{"n_head": 4, "head_dim": 64, "activation": "swiglu", "init": "normal", "init_std_qkv": 0.0283, "init_std_o": 0.0, "lr": 0.00343, "beta1": 0.95, "lr_head": 0.00724, "grad_clip": 0.5, "warmup_steps": 200, "dataset": "wikipedia_en"}
Each number is 500 + 40 x the weight over the matrix's rms, rounded and kept within 0 to 999. Layers, rows and columns count from 0. Numbers have three digits each.

# layer 3 attention query, 256x256, rms 0.0999, rows 0-10, columns 128-255
529495513525521608479540509450482509510513452502473458458461607554498492442527551532473481481520517519525526449539506491447489489454537527551438493568460506443506496536467464449513521415469489529515465496527465461533465462513539494477595516492494513487511489545524537478462519487499562460561523545498534529461520579474491537490458493507508523445540506473509494434499455494505445497462
468472514468493494520497480501520468553518509470468566514523534494495493551449467415472510538514509468450457532497549489501510557480465462520462515480544434536496451446487547547451529484555504508558438503496480455556545561463464526486501489567469546515483502497478558502519573532461436580477487480445479506507457402475488507522516481432524459490480462500532531443526539584527450515499
483504523498458443503485473540520513503518554531530473489493522500496487535500438442505522495510494533454480517504506465498499491504472490484479491512511494489526498474489534543443543497537454510503474505539514560501531569489454541501500518543468465518481530481439454505522450501514483577497505518520514541521523455488511544526470478470471507549563449530548542505560491489497527490481
507509461536593485555455496521548413472482467528493465472457519493521439543492493477415501502507589517528536486474549476457447536473437585460523493565500504511458539581540425499529529444530504517546414547477479499546519502492499430503458483589497513553507469601496483469557498534501504522462512479474527540551502456537509465490480504464519493516512489449508582510447517512500472511492
555519519442501464500465457473497527482467527489482460526478473523528523493486492511505532430509578537488538476511495486513522498474516567458527454479508545422461565477442479464458451481507526531494473443514497437463459531557484476438490442419476524514548502496459451458511472461461521471523548527479585529482532457512508550480560504513522461513508472487481452510579473571519499518453
412499452492492470531519502532481441460457482496428540421572515508477585493530425515488527551465426514460461531513502462516516477494534543476448476521494492446511465484506469558474600510511501480496610547513478527558466459534440561461498507528515479453535508518465555529489506520549459454456464486495451440500483491503527506502512514516454477546492482447494521459562450529462510564555
563550463417466476474536518469512494489478482513505457497469538487530528515518499488499519458476564497465458495444566521580401516490483539467544451588512480499516531496472481524472505515483515486515403510482507458519475521470552479562472447505504461429493526498442527527547571548520490515492496496513519487471485514442480514400480462562555547508514484443505490494478499496446516585509
470446518499552501552469511497545498533505530453470512492518464494529479491451514524469526456522501513434463534512506556519528560483491523514505527513488526554409455528515487517546506546498497474543556452485512500496501499509561542509516458444488502516514507435479544421543493513502510453484513502532451471488494528523557509478484476484506489487542506500487536522523530517558501506520
494557496499509558506471509504489482514497482481546453499511472499543577516482453547504484592510476518544488493500448548496478501505504559472509512462544468493547481553546464494543474481450488490490493542533562544439512558482487490445460493500470499486584519485549445516495508531505465514427547488544457572499473513471483445456548515454512533537488469489520544504488484489445528451454
469576471451478472474525523493525545515547452531493559487401523489460532462508493483546460508511519565448483402585468509534425472501532469526488459494462449416516452469528497560525532494496449582529520552461465542549496511534533527471552500472500468552507454519450472516460522501512475573493477491451499486474512436471477480534523461527539443465537492487505469532525457464403519518470
484516548505519417439478507501507556485490536478564498505456517482468462514557514514486515484469469464498473572505528605486492498477495475577477465466530493518503464473569530442494490528499480494480493542512482520547528507548528506562549462553506432465487466446488528492489528472511468515502460454575490472492467511498508541500451598472490469553480463484533478537524515504495470461547
# layer 3 attention key, 256x256, rms 0.0997, rows 0-10, columns 128-255
477553494514483424586575452458451462512487485512455517536534477484512529501520460540492502492501522533514485537483535467494494470453536520531523467551469464514509520543561550531523468526522559454467525492491539548500503481448472472482518517500507499508542476504513481492465461508465540483488466511466470470503512492428483468518456497439491451445448478521539480471435508526551544459541
503552502446484465515484506497464466504414503447495520534523551480491538475525452465476518528481475442476562538536512481452495449518463481488481481517449492551495483424497562461516482542509561487484512427489492534511478503513426499452469482442538546506417469559485486481544462421482528514489518513507501482530520514452529464486459539477495496445490479569482485487469558539535533495579
506481434461495534483474533459493466493445511536524545516527432461464496521533548485514515557520486463517576459490547534492469463488471549519480502474556414444510493502416503455436468502527527482455548503541509491494495447469503483480530489485488503557475504502540574475495532529450491436551534440473487494577502504578541560563495424522451494467483513457457517542483527519498493478508
455442456448454508512508508537510550496475563574504483486539488543496518470484509517501442454501507450431498538508486484471515435494515460502474507464492555487502506464551553524554505498489479560494510525486572417477518521541456444463545530495495429541494525538496573492474532532529525500536466548545478489481476459540456527513487503488451472501483513480463573471491476487464545471524
474509510501438476457508449494461544505532506508486512492518503515517446490467514515505458527535519479490516502534460504521441515586482489521553529468519513499537464505527563507565461404440501478498509536478528551520499510423431479544510493539494519452553490495489535495486522537458485500463590497498479490494492472470495424515539477519502524541557559462524488508409437424461501496586
498555485494525496415480537477449576473552494513530528500463457449524507571466539488529563481497498454499536504425514547487508498458472450458504504505450437551479516544533460460463534503507426517442484503455515515510531480523485550494478411528485490582467482472531479534485436520451472555488509459526482513495468519452452484506483555476446526469529512509509508526495477503514487546461
543549557613525486496456528526435449560579474531467517474590491478514501508458520482541465467523498570548479553577463454444491450421534462503488517460505507471458491495478484491465517499479499557440514494561470526576518508451471465478540541491575520520546414525462505588455401516491469526488547476536522499505491434571522467509480513512527538471470561547515500510497434507477530552517
469526453542466484493468508514476508511498547588494470505519481475516503556516524485569466557470465474448489486466525512494533450448558486463530452487519487466548475484489444511437493543515502489446442494617443523539525485457463491491428480490481530500437436531547476485431503507522463521492535499499476450493485453519552469586450529485484504450501436503465477502533507510451512516490
459482488510547499442484523570489566571489447507564501553453507552555523628499476503474471418496485523470515422501514522521559538501496485473495473553519453478445479488469566526481485509518505513565534500497489448559505525526507513556492494485478549560485473530520462540463494470461456512502498431460502476470519525552504491530513487468471560499499520526472476414438509472422453532464
521487446454514513480550515514504488450479514478526464484514523520571492481528510480471485488499515507546498479455519521462542523459418501448497516467433466472444538491477505509587430453512493526586453466504506454511521418476429525546443451483532482480536547503512466478554538586531468503486470564579517514484485489491481573517468606546503523524538516505527514573491519483547428551508
564470543511468551513474520445470445496463512449564498562536519536523519517528515488496571533518500481526452466541465479513465524513551520466486567473479464513505528482502545398529495492514503545440542484483483495441484444551402577440477519496501513498531507585525495517508472470517503525511479496469483530483512425567531483507516492502519488509497443492523481519534510474463534473505